Weights of a small transformer language model.
Size: 14 layers, width 320, MLP 960 squared ReLU, vocabulary 4096.
Architecture: RMSNorm before each block, rotary positions, no biases in attention or MLP, normalized queries and keys, local attention windows, shifted keys, value embeddings, hashed n-gram embeddings, a smear gate, an embedding shortcut, skips across layers, capped logits.
Training: a variant of Muon for these matrices, 4817 steps.
Each number is 128 + 24 x the weight over its row's rms, rounded and kept within 0 to 255. Layers, rows and columns count from 0. The size above them is the row's rms in percent of the matrix's.

# layer 10 attention key, 320x320, rms 0.148, rows 46-63, columns 0-63
size [142 137 150 142 140 132 146 143 143 141 146 143 138 151 145 139 142 140]
[[ 66 104  94 128  94  87 103 121  73 115 148  79 106 151 146 138 161 119 135 157 130 120 125 125 106 135 136  91 119 137 104 132 136 145 114 111 114 142 124 121 154 162 134 146 149 120 147 112  96 109 131 102 113 122 130 145 113 132 124 130 143 134 108 168]
 [158 121 189 126  89 103 133 129 154 157 148 154 130  91  86 137 137  90 127 132 128 135 121  76  93 161  99  95 103 142 140 102 123 135 110 132 159 223  93 137 116 181 155 128 101  88 113 114  84 147 107 148 121 143 202  91 105 144 100 109 121 100  82 163]
 [141 132 140 152  82 153 112 115 149 109 103 130 139 115 143  99  91  90 140 124 182 157 129 122 172 134 124 131 105 146 126  84 116 105 145 114 121 118 148 146 106 151 159 159 153 134 144 112 136 130 126 103 134 154 129 160 133 151 137 174 114  81 117 162]
 [138 143  84 166 115 105 140  93 113 128  85 141 131 151  91  95  94 116 166 113 128 167 133 134 154 115 155 127 151 137 165 141 103 135 175 118 178 144 123 122 105 158 134 141 129 155 154  94 141 151 140 137 108 138 129 105 139 131 130 112 110 117 157 102]
 [154  97 139 144 125 162 117 116 100 110 196 146 123 100 155 100 128 137  81 177 135 129 131  98 102  76 110 144 111 141 110  81 148 163 158  96 102 156 108 115 131 128 131 131 114 178 112 111 144 147 150 117  70 124 107 103 158 107 125 204  96 129 124 136]
 [148 124 116 116 152 137 137 118 138 132 112 219 108 136 110 122  99  99  98 162 132 104 141  83 146 100 103  74 130 128 102 141 149 177 126 104 138 147 127 135  98 160 147 133 117 116  97 138 174 107 163  94 146 137 138 118 140 147  91 112 144 102 147 159]
 [117 124 133 154  95 136 137 164 103 101 122 152 136 144 176 130 139 112 119 154 112 138 133  97 135 102 128 128  92 154 173 101 130 117 132 108 128 153 101 131  86  84 101 119 134  99 174 143 140 111 144  99 131 138 156  95 143 136 124 112 114 130 170 128]
 [105 153 106 108 139 159 121 109 117  96 120 134  74 139 143 151 123 124 155 166 100 158 115 132 104 103 147 127 170 160  99  93 169 146  79 153 145 128 145 153 102 113 161 114 140  71 111 104  82 129  89  95 125 137 121 185 155 131 130 128 109 129 151 131]
 [ 65 111 116 162 138 131 126 144 121 117  91 176 142  91 128 106 120 117 104 120 151 163 129 109  92 131 128 126 135 111 113 118 154 183 123 136 107 133 149  88 130 120 136  85 105 126 151 164 103 110 153 138 131 115 134 138 124 151 117 132 129 141  93 190]
 [ 89 115 137 112 114 138 159 121 163 134 156 120 111 143 134 151 116 140 104 127 121 121 101 101 138 165 127 132 175 105 176  80 122 154 104  78 143 129 141  93 121 106 131 163 170 143 109 157 117 161 131 108 117  88 151 105 125 180 137 104 109 125  94 152]
 [118 160 144 122  98  79 130 148 123 120 134 151  96 132  83 132 145 136 116 109 161 112 121 113 169 136 113 136  97 143 138 116  77  98 148 120 133 128  83  96 114 142 195  81 128 131 190 140 119 112 160 156 164 153  93 125 160 122 151 104 124 153 120 141]
 [115 143 142 100 112 126 149 128  93  98 137 121 118 128 132  86 144 140 124  84 116 164  99 150 115  95 131 121 155 135 154 152  93  75 160 117 185 106 141 123 150 106 135 103 120 134 131 155 152 127  93 142 107 156 134 129 132  92  93 134 164  99 117 139]
 [156 130 104 151 132 115 136 143 130 157 124 131 126 157 105  95 142 100 157 154 151 164 155 186 143 154 125 101 140  64 107 110 118 124 110 147 167 163 100 123 148 119 123 107 115 128 137 112 103 124 125 145 164 104 133  83 147 136 158 142 150 120 126 112]
 [160 135 112 107 119 135 114 119 155 134 104 144 139 118 139 161 111 151 130 129 129 145 138 137 126 113  89 167  92 154 152 122 115 114 104 105 164 103 100 121 122 125 134 114 151 153 160 145 113  68 132 142 166 111 132 187 151 144 130 140 149 129 125 139]
 [134 133 111 137 117 137 117 128 115 156 108 164 148 151 125 114 131  78  99 158 125 116 153 156 151 151 148 141 148 140 149 153  97 130 134 160 154  77 169 127 155 104 143  70 150 120 140 129 109 155 164  89  88 133 119 118 167 117 137 110 186 170 116 115]
 [171 115 129 139 144 156 136  85 111 129  95 146 189 157 132 132 133 142  92 144 124 114 116 111 143 113  98 129  85 118 136 136 149 109 139 125 153  73 125 120 141 146 117 108  97 122 135 137 145 134 169 108  59 131 126 120 115 142 163 144 138 107 126 132]
 [118  98 165 100 190 155  99 117 134 104 108 140  80 166 146 108 110  82  99 140 105 129 167  73 146 131 189  91 133 109 126 155 125 113 149 103 158 144 110 128 137 157 127 142 132 153 135 106 134 111  86 159 144 117 151 124 117 119 130 183 114 152 174 126]
 [175 102 137 111 137 131 187 116 139 116 164  96 136 154 103 120 107 122 124 128 143 104 109 134 130 172 155 134 141 108 139  96 124 138 124 163 118 118  75  94 139 121 149 114 144 156 116 151 153 107 125  88 120 138 129 128 174 164 126 148  86 126 135  84]]
# layer 10 attention query, 320x320, rms 0.149, rows 47-63, columns 0-63
size [131 147 138 134 132 142 136 141 136 141 138 134 145 143 133 138 136]
[[155 118 195 130  79 110 128 120 160 165 147 164 129  90  94 135 137  87 129 126 136 143 128  96  88 176 104  94 117 140 139 109 125 132 112 130 171 203  99 146 111 175 152 130 104  87 112 108  77 148  98 155 141 147 189  93 110 147  90 116 118 110  87 167]
 [142 119 147 155  80 151 109 116 146 111 105 129 137 120 141 110  89  88 141 122 185 145 132 125 165 138 118 131 116 151 133  85 121 114 151 109 116 118 155 136 102 151 158 148 157 140 143 118 136 134 124  99 135 155 125 161 139 161 134 177 106  79 113 157]
 [133 147  80 157 122 104 137  99 126 124  82 140 130 154  92 102  95 121 159 114 122 169 140 136 151 116 160 118 155 139 177 141  96 141 171 128 172 144 125 117 109 167 136 138 131 153 150 101 144 150 141 143 104 129 116 105 142 122 130 108 114 116 159 103]
 [144  81 143 147 117 161 108 117 109 126 184 147 116 108 162 107 126 141  75 172 140 131 131 113 116  75 111 143 117 148 111  82 152 170 167 102 102 143 118 112 116 123 127 130 119 167 109 109 133 150 151 120  80 125  99 109 147  99 122 202 103 130 129 126]
 [161 108 140 120 152 129 138 124 129 130 118 211  95 137 118 132  86  82 112 155 118  98 137  80 139  95 108  84 133 122 104 151 147 188 120 109 135 153 127 116  94 157 137 137 105 115  97 151 190 105 164  95 142 152 142 118 134 155  98 103 132 105 149 158]
 [115 114 130 156  86 141 140 169 109 105 116 144 131 138 176 125 141 111 113 156 116 129 130  95 141 109 143 131  99 147 164 104 131 120 132 113 132 142 108 142  87  79 108 120 130  97 177 138 139 111 145  94 137 135 146 104 138 136 115 108 114 122 176 122]
 [117 143 117 110 144 170 120 116 110 107 134 127  65 138 137 140 113 131 153 177  83 156 109 122 105  95 159 117 158 161  99  90 166 140  82 156 138 134 137 150 105 112 152 118 141  74 102 101  92 122  98  99 112 135 126 187 158 131 128 130 102 118 162 143]
 [ 72 113 107 162 151 140 123 148 124 119  97 180 150  91 122 108 117 124 102 126 156 153 134  98  94 123 115 123 136 110 123 113 148 190 123 129 103 142 145  94 137 129 140  84 109 118 151 159 108 109 151 133 129 104 134 148 130 139 121 127 127 144  89 188]
 [101 131 138 113 107 140 168 118 163 136 159 114 117 136 129 150 112 136 100 129 126 119  87  93 129 175 124 133 178 101 171  81 124 149 101  74 147 137 139  97 119 117 138 161 173 137 121 150 119 161 134 108 127  90 161 117 131 180 136 108 111 125  94 150]
 [123 154 148 125  96  81 115 142 122 124 144 157  95 130  80 127 133 141 115 107 158 122 116 112 170 139 104 130  85 139 140 114  71  97 144 120 121 127  80  96 113 145 188  79 142 139 184 138 123  99 164 160 152 149  95 121 161 126 160 106 120 155 119 152]
 [105 145 143  96 130 128 157 130  92 101 141 133 121 124 132  77 147 151 125  88 112 169 102 147 114  96 134 121 150 133 147 160  97  81 159 120 187 106 135 117 156 110 138 110 122 128 129 154 144 126  90 141 106 153 144 125 139  89  93 135 167 106 119 142]
 [154 133 106 143 128 111 140 148 130 141 115 121 130 161  96 107 144  97 162 151 153 152 154 196 141 151 124 112 137  59 120 116 117 129 111 150 173 166  97 122 150 128 113 111 111 131 147 108  94 130 125 137 157 104 126  79 146 138 146 143 144 125 129 118]
 [162 145 106 100 122 139 110 114 159 138 110 144 144 124 143 146 111 157 131 130 129 144 140 135 123 120  86 166  95 160 160 124 120 113 107 104 163 106 105 118 112 131 131 111 139 154 163 146 125  66 133 149 157 104 137 190 158 149 136 149 144 129 122 140]
 [138 134 115 137 124 143 120 127 119 163 110 180 156 148 126 108 129  80 100 163 138 124 160 150 155 148 149 141 148 139 141 154  94 131 139 152 151  71 167 130 155 103 149  70 160 118 135 125 102 156 163  86  89 132 115 119 159 121 142 116 193 175 118 122]
 [172 126 124 136 143 158 131  94 107 120  87 142 194 159 123 137 137 153  95 139 129 108 112 121 140 122 116 129  86 108 138 134 146 107 133 122 170  60 123 127 143 136 116 103  99 116 138 126 131 146 161 110  69 126 121 128 110 134 156 147 135 118 131 135]
 [112 113 171  96 199 154 101 119 140 101 117 147  80 167 138 101 110  90  89 153 106 140 163  72 150 131 186  93 129 115 120 151 129 119 143 102 159 145 104 117 133 150 129 135 144 154 134 101 132 104  93 164 136 120 156 119 127 117 142 189 108 151 168 126]
 [181 111 128 111 134 135 193 124 146 120 150  99 132 147  97 121 103 121 132 126 156 105 119 148 134 166 154 143 149 109 143  95 118 150 124 164 124 120  76  88 150 128 145 116 140 144 113 152 158 122 125  90 125 130 121 135 172 157 130 142  88 129 136  83]]
# layer 10 attention value, 320x320, rms 0.166, rows 0-34, columns 0-63
size [105  98  94  98  97 106 107 106  98 101  98 100  85  99  99 100  99  98 101 100 102  98  99 100 113 109  99  97  94 102 101 102  99 102  99]
[[123 144 111 152 109 139 114 131 136  75 145 129 109 170 117 141 136 113 118 120 127 136 145 115 118 107  71 126 112 107 104 127 180 104 102 119 113 155 125 112 190 103 131 121 185 157 140 121 142 173 118 157 120 153 113  91 103 125 121 142 128 123 162 112]
 [ 91 148 116 101 117 116 118 104 122 161 143 168 139 117  97 103  85 143 146 130 110  94  88 121 117 146 154 196 120 136 165 137 145 101 121 144 188 116 106 139 105 152 142  96 164 130 135  88 141 153 134 106 103 143 119 146 143 125 145 136 139 156  98 118]
 [100 110 112 138 176  77 124 122 123 120 105 110 103 132 113 115 146 110 106 111 156 123 157 171 107 149 126 122 143 117 162 151 157 125 118 148 143 133 105 149 122 126  89 159 131 122 136  93 108 106 161 142 141  95 110 122 127 105 159 128  75 121 100 128]
 [ 90 143 168 111 108 125 147 128 115  98 106  89  88 122  92 134 110 103 112 120 179 131 138 117 116 148 142  78 163 112 154  72 133 135 172 119 128 118 145 100 159 117 127 116 138 141 151 118 108 186 119 142 122 138 146 114 171 132  76 135 161 105  72 122]
 [104 152 113  75  89 131 162 157  91 119 104 122 141 139 149 154 158 113 138  90  89 113 119 121 149 145 149  91 148 145 168  86 107 117 133 109 131 114 163 103 174 128 144 129 102 119 147 163 114 163 132 103 128 125 107 133 131 127 125 122  88 121 149 145]
 [145 114 155 100 153 102 104 109 107 107 118  97 110  93 134  94 128 155 148 117 145 131 107 169 122 139  98 111 177  98 127  98 141  97 107 124 105 112 125 144  92 121  56 133 124 134 136 113 145 110  80 108 123 116 161 164 104 129 108  85 121  91 121 123]
 [167 172 141 130 126 146  68 102 114 156 183  95 165 138 144  97 120 134 145 148 183 133 133 184 132 103 137 118 142 166 165 107 139 116 123 150 170 134 133 124 122 101 176 141  94 145 138 121 142 103 124 156 128 130 121 117 156 113  95 114 113 117 133 138]
 [142 152 154 134 122  96 163 127 166 142 116 135  78 136 113 175 102 106 148 127 121  96 126 149 105 137  92 152 115 159 124 138  67 147  83  79 139 140 170 137 129 130 143 131 122 121 112 121 117 168  77 115 152 140 124 106 154 123 145 133  95 137  92 121]
 [157 131 125 112 148 187 128 130 152 148 135 103 134 114 151 168  88 134 138 162 133 120 122 107  98 136 144 130 145 179 113 138 165 133 136 116 134  97 136 103 150 142 135 149 126 109 130 126 162 148 125 167 131 122 139 169 151 127 122 134 155 153 111 132]
 [152 146 134 132 129 144 142 124 127 155 186 136 137 114 131 143 113 135 107 115  82 103 138 108 124 123 146  94 163 164 112 123 102 110 141  91 156 174  90  93 106 133 144 111 175 141  86 128 136 140 106 104 111 107 163 152 124 132 158 168 130 125 134 108]
 [140 161 112 172 133 108 154 108 149 126 167 123 120  98 173 173 134 120  95 112 122 135 128 119 110 127 110 101 150  98 115 119 111 124 162 121 115  97 132 127 166 139 127  79 134 104 146 113 135 135 106 119 101 158 153 172 149 102  95 117 179 131 114  90]
 [173 158 171 108 143 143 121 115 122 105 151 105 156 114 117 116 138  80 123 140 172  77 173 103  96 136 110 130 180 163 124  97 128 120 140 138 150 144 115 122 170 141 163 150 143 124  99 148 136 150  92 100  45 137 129 150 161 136 130 143 113  53  79 141]
 [103 134 107 123 120 127 147 106 155 141 139 127 119 123  97 147 119 131  86 142 125 158 107 113 168 150 155  92 144 126 160 124 141 139 157 148 124 124 141 160 116 110 130 161 129 119 165 144 123 133  96 124 116 131 143  91 139  84  80 142 172 120 162  95]
 [102  99 130 137 123 165 143 139  92 101 134 106 127 146 150 135 145 116 128 112 136 138 145 127 118 135 151 105 118 141 127 118 192 164  99 183 131 103 125  67 133 135  81 160 128 134  99 107 152 137 111 126  94 116 148 140 132 136 143 126  99 122 125 129]
 [ 94 113 131 111 156 148 127 138 117 110 127 187  96 137 146  99 153  98 151 129 118 122 131 148 148 117 161  97 118  75 125  98 152 156 126 186 149  99 145 100 145 138 132 130 115 145 146  98 128 141 157 110 120 134 100 120 122 126 130 158 120  98  82 155]
 [125 112 117 122 127 144 122 117 161 136 110 165 132 141  99 108 150 131 144 140 106 139 142 119 132 122 126 129  68 142 133 119 125 145 124 126 116 101 136 111 132 134 170 140  94 165 102 168 130 131 142  97  84 122  97 150  68 130 116 154 122 104 159 106]
 [151 139 115 135 186 152 129 115 125 124 109 137 155 130 125 116 154 142 147 148 135 130 183 133 146 144 115 119  91 130 116 121 115 108 138  96 149 183 103 105 118  47 143 116 109  82 120 157 153  83 117 125 109 145 141 138 126 152 147 130 114 121 111  92]
 [131 148 170 154 137 150 122 111  88 118 174 114 137 143 121 101 141 123 159  98 136 151 108 122 161 123  95 126 121 102 144 142 107 145 157 132 155 134 132  96 126 115 128 142 157 191 111 150 171 112 156 103 104 118 125 120 107 148 160 110 164  95 158 145]
 [120 107 127 108 122 160 117 113 151 127  72 130 120 125  93  93 102 105 108 129 120 106 157 175 104  88 169 103 114 118 131 150 147 130 169 134 119 101 117 114 116 129  67 137 114 160 147 111 113 123 124 117 165  91 123 142  98 131 146 138  88 153 117 126]
 [126 140 114  90 129 131 150 108 136 154  90 145 109 155 141 175 169 105  71 160 119 138 174 172 116 138 121 148  99 138 148 161 123 101 109 122 106 132 128 126 100 153  88 141 112 135 102 158  95 150 131 155 150 107 122 130 102 154 115  64 161 121 126 138]
 [134 165 125 166 133 109 146 145 136 130 163 126 153 152 107 176 129 128 122  88 104 140 184  95 153 106 147 127 160  73 150  93 135 139 125 138 147 105 109 153 103 115 107 147 119 147 163  88 146 166  95 125 136 134 104 139 126 149 137 172 110 141  85 110]
 [151 180 108 140 114 128  94 117 153 177 150 142 116 148 102 139 123 160 150  86 133 133 137 131 138 134 109 115 109 134 160 128 128 118  78 101 123  92 152 154 120 114  78 145 115 147 166 153 106 105 137  94 118 109 169 148 166  87 125 154 133 103 134 123]
 [ 95 146 151 154  88 146  95 100  84 132  81 151 158 132 109  96 136 147 141 131 119  80 191 129 110  88 160 146 154  95 132 126 121 110 163 146 111 113 167 133 129 144 140  87 135 124 136 111 119 107 116 154 137 141 100 122 137 157 128  80 116 157 144 136]
 [125 154 121 132  70 154 105 158 115 149 158 119 126 110 158 147 141 110 129 110 136 103 132 160 190 132 145  90 102 104 123 141 144 126 147 107 145 153 114 122 173 147 148 132  95 107  98 138 129 100 108 182  98 123 168 121 139 165 153 152 115 137 160 119]
 [118 129 187 124 117 182 156 140 125 123 180 164 120 114 130 147 125 117 143 133 121 172 108 132 128  92 108 154 127 109 114 112  98 104 149 104 125 151 145 120 163 143 145 128 139 111 155 121 156 121 132 117  94 137 143 114  97 143 162 166 142 133 104 184]
 [118 105 119 133 127  97 103 130  99 110  71 123 120 137 101 134  94 139 129 144 120 128 133 121 113 143 127 118 138 122 147 102 115 144 169 129  86 105 169 128  83 135 137 143 144 110 128 125 115  78 133 122 203 121 114 153 141 133 118 117  90 168 136  79]
 [156 114 151 170  90 158  82 119 133 138 166 140 146 113 134 119 106  97 111 121 121 142 155 178 149 102 122 119 129 143 158 111 121  97 122 135 126 127  77 126  75 168  96 150 113 145 166 147 140 132 123 148 184 114 160 148 104 149 130 126 150  82 147 112]
 [118 116 103 153 148 134 144  89  88 105 128  98 126 100  90  76 122 123 138 148 114 141 128 125 141 127 150 100 129  47  84 138 119 166  98 114 115 148 123 138 136 135 123 107 162  70 150 114  85 115 126 138 147 154 139 128 150 127 156 132  83 156 146 139]
 [137 141  94 146 107 131  94 135 115 112 190 117 123 101 121 147 132 113 125 147 108 173 123 136 159 114 165 139 114 148 127 160 133 126 102 161 166 121 131 117 117 143 140 119 100  99 105 121 160 147 124 116 154 117 115 138 199 150 118 119 101 139 181 120]
 [154 121 165 129 123 141 125 132 133 111  91 138 121 151 146 166  85 111 111 172  54 108 135 132 124 132 162 105  91 144 159 148 130 129 110 136 126 103 134 115 153 129 109 166 132 145 161 118 124 144 106  59 133 192 157 147 126  99 105 117 126 101 147 103]
 [113 156 174 134 128 100 117 130 117 164 130 152 168 120 156 116 143 107 131 150 101 167 113 150 138 102 119 147 108 116 182 143 145 118 150 142 151 123 174 160 134 122 144 120  96 146 109  95 107 131 127 132 116 126 179 119 160 106 130 153 171 132  97 134]
 [118  74  93 148 143 101 195 150 129 113  85 117  87 147 113 154 143 168 163 128 124 102 120 157 119 147 156 154 120 164 124 158 186 119 130 110  81 129 139 149 131 101 155 129 123 150 137 123 146 151 107 119 151 108 149 135 122 177 101 112  70 156 165 131]
 [156 144  99 143 135 147  94 134 106 121 174  93  89 110 120 169 150 128 144 113  86  85 136 134  96  98 160 150 143 130 158 115 145 122 117 115 144 149 162  75 103  98  89 144  97 156  65 131  78 128 127 127 117 143 153 141 103 158 117 142 127  94 130  98]
 [172 103 146 156 131 112 114 110 109 153 171 135  99 149 142 111 167 162  97 101 142 115 161 118 136  67 137 149 126 159 139 128 133 104 150 106 150 183 122 119 136 107 143 122 140 100 129  92 144 108 133 118 132 141 147  92 174  86  78  87 110 139 140 152]
 [105 106 111 137 118 100 116 129 161  83 117 131 129  98 160 127 151  91 157  99 156 164 153 144 119 119 157 141 176 153 124 190 125 102 116 172 159 140 120 129 105 100 138  99 129 112 186  99  94 152 149 147 158  84 133  98 152 131 174 167 110 153 159 114]]
# layer 10 attention output (transposed), 320x320, rms 0.138, rows 0-34, columns 0-63
size [109 102  98  99 103 105 111 112  98 106 100 105  90 106 100 104 106 100 102 107 105 102 103 101 118 111 105  99  98 102 104 107 100 103 104]
[[144 142 116  98 126 136 109 113  71  86 149 138 110 163 140 126 180 131 152 132 106 138 110 124 135  95  94 126 148 150 145 107 123 112 113 113  99 115 114 156 143  94  89 162 130 150 150 115 117 110 163 126 143  91  97 158 150 113 143 113 135 127 184 138]
 [140 130 132 164 103 149 106 117 148 144 124 180 125 125  95 104  80  94 124 162 133 129 103 138 124 100 159 185 141 146 100 134 124 140 117 141  90 115 127 141 117 170 110 102 143 116 103 111 160 120 124 100 161 162 133 158 157 119 135 161 123 155  92 140]
 [120 155 108 106 123  94  99 132 119 164  89 112 116 154 130 118 134 130 152  68 152 124  87 138 133 138 175 170  85 116 186 141 143 178 116 175 141 124 146 174 113 153 130 120  98 113 136 133 116 131 129 133 151 104  85 116 135  95 118 144 133 107 110  96]
 [137 165 173 123 146 119 125 126  94 141 125 144 123 108 134 115 130 157 126 141 137 109  95 159 131 142 169  92 139 142 133 103 144 140 161 118 138  84 146 167 146 132 148 103 157 137 139 111 113 107 124 142 125 161 139 120 138 147 149 120 148 130  91 141]
 [ 86 111 147 132 180 132 127 124 138 103 142 128 176 124 162 128 113 105 162 114  91 139 125 114 150 142 151  97 171  84 133 118 130 112 140 116 120 119 118  99 117 103 184 147 129 109 137 110 118 145 108  81 136 163 125 117 109 136 128 126 117 135 128 176]
 [155 121 138 149 139 101 144 146 120 125 129 106  86 117 165  91 124 119 123 107 129 123 126 127 144 107 125 129 143  85 138 150 110  95 129 176 137 135  90 173 102 123 127 124 134 124 167 134 117 139 104 110 112 135 105 117 114  71 113 140  57 111 108 118]
 [160  95 149 122 105 134 114 127 127  99 125 125 119 113 136 137 151 126 163 143 134 104 120 149  67  91 131 142 158 155 133 127 151 126 180 125 121 173 115  62 135 165 119 138 108 136  95 118 152 119 134 136 127 132 111 138 128 162 102  60 148 130 169 142]
 [120 175 197 109 142 151 169 163 107 120 113 123 109 122 114 144 129 131 131 118 140 113 147 133 150 132 128 142 105  93 103 158 119 124  83 122 117 122 124 153 151 102 152 143 119 143 118  96 104 152  94 103 118 188 133 137 123 102 176 164 139 169 111  97]
 [173 147 142 148 140 113 131 128 159 135 133 124 100 126 118 123 115 128 107 154  92 121 159  97 129 143 144 132 131 202  84 108 150 115 180 119 111  95 140 129 168 138 166 142 106 131 133  96 128 143 108 110 128 146 161 124 135 140 135 107 134 175 130 145]
 [137 128 146 156 103 170 191 143 114  64 142 122 103  97 165 162 144 142 103 120 112 149 128 107 155  92 140 140 119 100 107 145 142 113 121 112 154 138 148 130 186 132 134 115 182  98 109 127 155 152 136 137 119 149 102 110 118 124 130  97 112 126 174 118]
 [107 122 111 137 147 140 186 138 113 102 147 157 146 128 156 157 102  91 161  96 137 138 116 132 132 151  84  81 146 112 131 118 140 110 183 151 129  95 103 104 147 146  80  85 136 129 127 124 122 138 119 138 128 110 138 149 119  86 129  56 110 110 121 118]
 [137 131 132 120 104 165 138 116  97 138 135 152 131  83 138 157 131 135 136 158 134 113 137  93  85 146 133 164 130 164 160 121  67 107 135 109 113 144 100 131 147 145 119 129 115 164 109 107  94 162 106  80  91 149 120 131 138 136 142 105 145  92 108 156]
 [125  96 142 156 136 142 144 122 101 143 139  86  92  72 104 152 174 179 103 120  94 136 138 129 141 195 106  69 109 100 113 123 104 141 160 147 160 179 130  95 118  93 113 149 125 115 148  83  95 131 111 122  66 145  94 115 114 136  93 116 174  97 157 110]
 [ 96 116  93 143 106 102 105  94 109 161 118 119 150 148 141 121 120 129 168  95 183 114 100 147 107 139 155 166 156 151 143 127 134 127 114 176 108 124 142 147 107 181 106 133 128 158 144 145 117 150 123 152 127  99 120 154 108 146  89 142 116 109 113 129]
 [114  73 132 132  87 131 112 150 164 160 146 137 157 129 128 144 120 110 185 135 131 163 147 162 142 122 130 151 114 116 134 162 119 143 165 157 185  85 125 137  71 172  91 114 104 167 156 145  96 150 116 167 101 110 122 131 146  79 133 133 124 125 102 142]
 [167 137 154 133 118 134 140  91 140 104 186 138 192 176 109 133 121  84 147 115  80 108 161 147 130 155 143 152  88  92 101 175  93 118 109 144  64 106 109 129 130 143 168 145 152 164 124 132 123 109 154 134  91 112 127 111 104 103 114 143 143  73 157 144]
 [178 120 127 116 149 124 124 139  86 118 134 107 187 135 118 120 102  91 132 120 127  92 149 106 111 132 166 131 105  94 151 132  90  92 160 112  99 132 165 114 140 116 147 114 117 117 121 178 141 147  88 163 102  79 140 120 159 144 100 139 130 102 119 127]
 [115 124 127 123 155 133 146 108 128 117 119 117 107 172 144 169 164 136 151  82 162 115 117 149 133 111  97 153  90 126 168 134 129  98 122 151 117 145 110 135 175 122 143 101 137 214 108  91 166 143 121 102 173 143 116 127 137 114 120  75  98 159 168 129]
 [ 91 111 117 151 122 100 108 138 113 134 101  89 121 113 117 116 139 111  93 110 139 123 137 159 159 141 161 141 119 126 133 155 142 129 180 127 103 117 137 138 111 145 113 156 107 143 165 149 111  72 149 107 148 102 115 134 150  99 150 109 102 123  90 110]
 [120 137 127 172  99 111 166 119 155 150 121 107 137 163 117 123 115 126 129 102 138  66 130 143 120 179 129 157 105 133 151 105  92 127 133 143 112 105 133  96 111 105 125 141 101 148 119 163 132 146 123 149  89  97 157  83 195 109 104 136 132 111 126 126]
 [129 141  99 141 131 125 127  97  88 123 147 134 165 135  99 163 140  89  96 143 100 141 117 133  80 141 131 148 167 135 118 104 141 140 127 104 135 135 134 143 148 109 145 113  93 107 138 107 124 148 134 112 159 110  87 110  67 129 116 129 120 132  97 134]
 [102 133 153 134 131 113 155 143 128 155 118 152 100 151 138 173 141 136 157 129 144 172 119 124 114 161  86 102  90 130 139 146 104 126 106 127 140  88 148 127 131 179 106 153 123  75  94 105 104  79 149 126 122 138 128 135 131 166 100 150 113 148 157 121]
 [100 131 109 128 122 133  98 118 106  98 105 110 102 123 124  93 124 128 127 131 111 103 110 160 135 112 195 110 182 115 149 138 166 154 171 107 127 123 134 123 102 142 145 134 134 104  99 143 109  69 135 125 113 138 125 124 151 131 131 112 141 131 156 125]
 [125  93 123 140  86 113  85 105  92 138 161 120 143 117 132 149 138 130 118 165 146 128 141 133 123 130 127 112 119 178 132  71 136 133 135 107 126 129 138  87 136 133 124 104 136 122 141 172  92 160 120 143 140 183 164 110 131 111 166 141 122 110  85 146]
 [150 143 134  75 116 169 130 113  89 122 158 166 158 105 146 152 173 132 159 136 169 154  97 132 118 162 113 123 127 162 103 131 137 116 122 148 142 136  85 169 167  93 121 109  91 106 160 125 139 148 143 161 120 144  96 142  55 137 128 193 130 128 112 141]
 [104 114 120 158 145 109 136 179 168 123 119 122 130 107 143 138  87 125 132 130 157  98 133 137 139 118 164  95 127  78 136 154 145  95 146 104  91 163 117 110 104 125 157 100 128 111 105 122  92 116  96 111  91 113 122 143 161 125 138 127 144 139 137  78]
 [114 131 117 124 100  80 121 137 128 146 128 128 167 101  85 120 159 114 128 130 146 121  86 128 148 127 104 135 151 130 165 143 160 116 127 126 171 136  94 107 145 148  54 152 155 158 138 129 125 103 134  93 133 139 118 138  86 165 129 131 158 152 135 104]
 [143 150 105 133 177 101 138 114 150  93 113 113 158 135  95 124 105 155 137 169 147 148 118 130 165  89 140 111 113  84 118 113 129 117 109  88 134  92 133 115 125 115 106 120 168  94 164 106 104 117 113 139 129 148  93 134 158 111 126  99 112 111 126 146]
 [130 113 115 109  84 121  97 140 122 147 123 158 137 100 142 146 133 116 110 160 154 143  96  80 119 123  88 119 160 116 112 199 127  75 117 155 137 143 113  94 121 143 146 104 128 105 134 127 112 123 127 188 130 135  98 132  98 133 128  90  80 144 169 116]
 [138 120 143  95 125 117 142 113 134 136 109 144 179 164 114 148 116 119 156 172 120 192 147 112 117 132 138 130 123 142  92 123 143 112 129 155  93 114 110 111 165  88 160 119 110 140 113 114 117 124 138 104 113 180 147 173 126  61 129 152 120 156 149 123]
 [150 129 159 135 116 122 150 134 143 167 141 154 155 159 125 121 111 134  99 136 156 152 113 146 109 133 161 135 171 114 171 126 137 117 124  91 155 131 167 147 162 115 149 135 115 175 110 154 135 147 161 152  92 129  88 136 131 133 147 139 167 153 139 123]
 [ 86 131 136 116 149 181 146 133 134 145 120 111 111 145 117 111  68 162 108 115 124  88 128 140 124  98 146  84 106 112 146 142 114 170  92 111 110 164 149 182 100 127 156  91 133 118 104 114 152  94 133 135 124 117 193 139 141 135 120 131 134 130 163 137]
 [139 172 106 158  74 105 143 130 120 100 113 109 139  86 111 133 157 103 150 104 133 160 162 137 119 105 123 141 175 110 163 161 145 114 116 155 159  87 183  87 116 116  67 122 149 123 100  97 133 158 155 147  90 119 118 136 109 114 112 108  69  89  88  96]
 [167 147 131  79 126 128 137 121 155 152 125 158 121 117 117 161 128 138  88 151 175 127 168 156 112 119 133 115  93 143 135 145 144 103  93 133 118 143 126 169 187  97 116  77 115 126 156 108 103 135 147 138 106 157  99 125 110 131 110 130 134 116 146 150]
 [112 119  88 105 130 133  95 142 137 152 124 119 128 105 142  90 128 165 166 123 140 112 134 123  99 176 143  94 138 132 143 138 108 142 139 142 113 109  97 128 107 111 187 125  98  97 137 135 117 132 119 106 172 113 140 134 161 122 166  57 110 127 143  98]]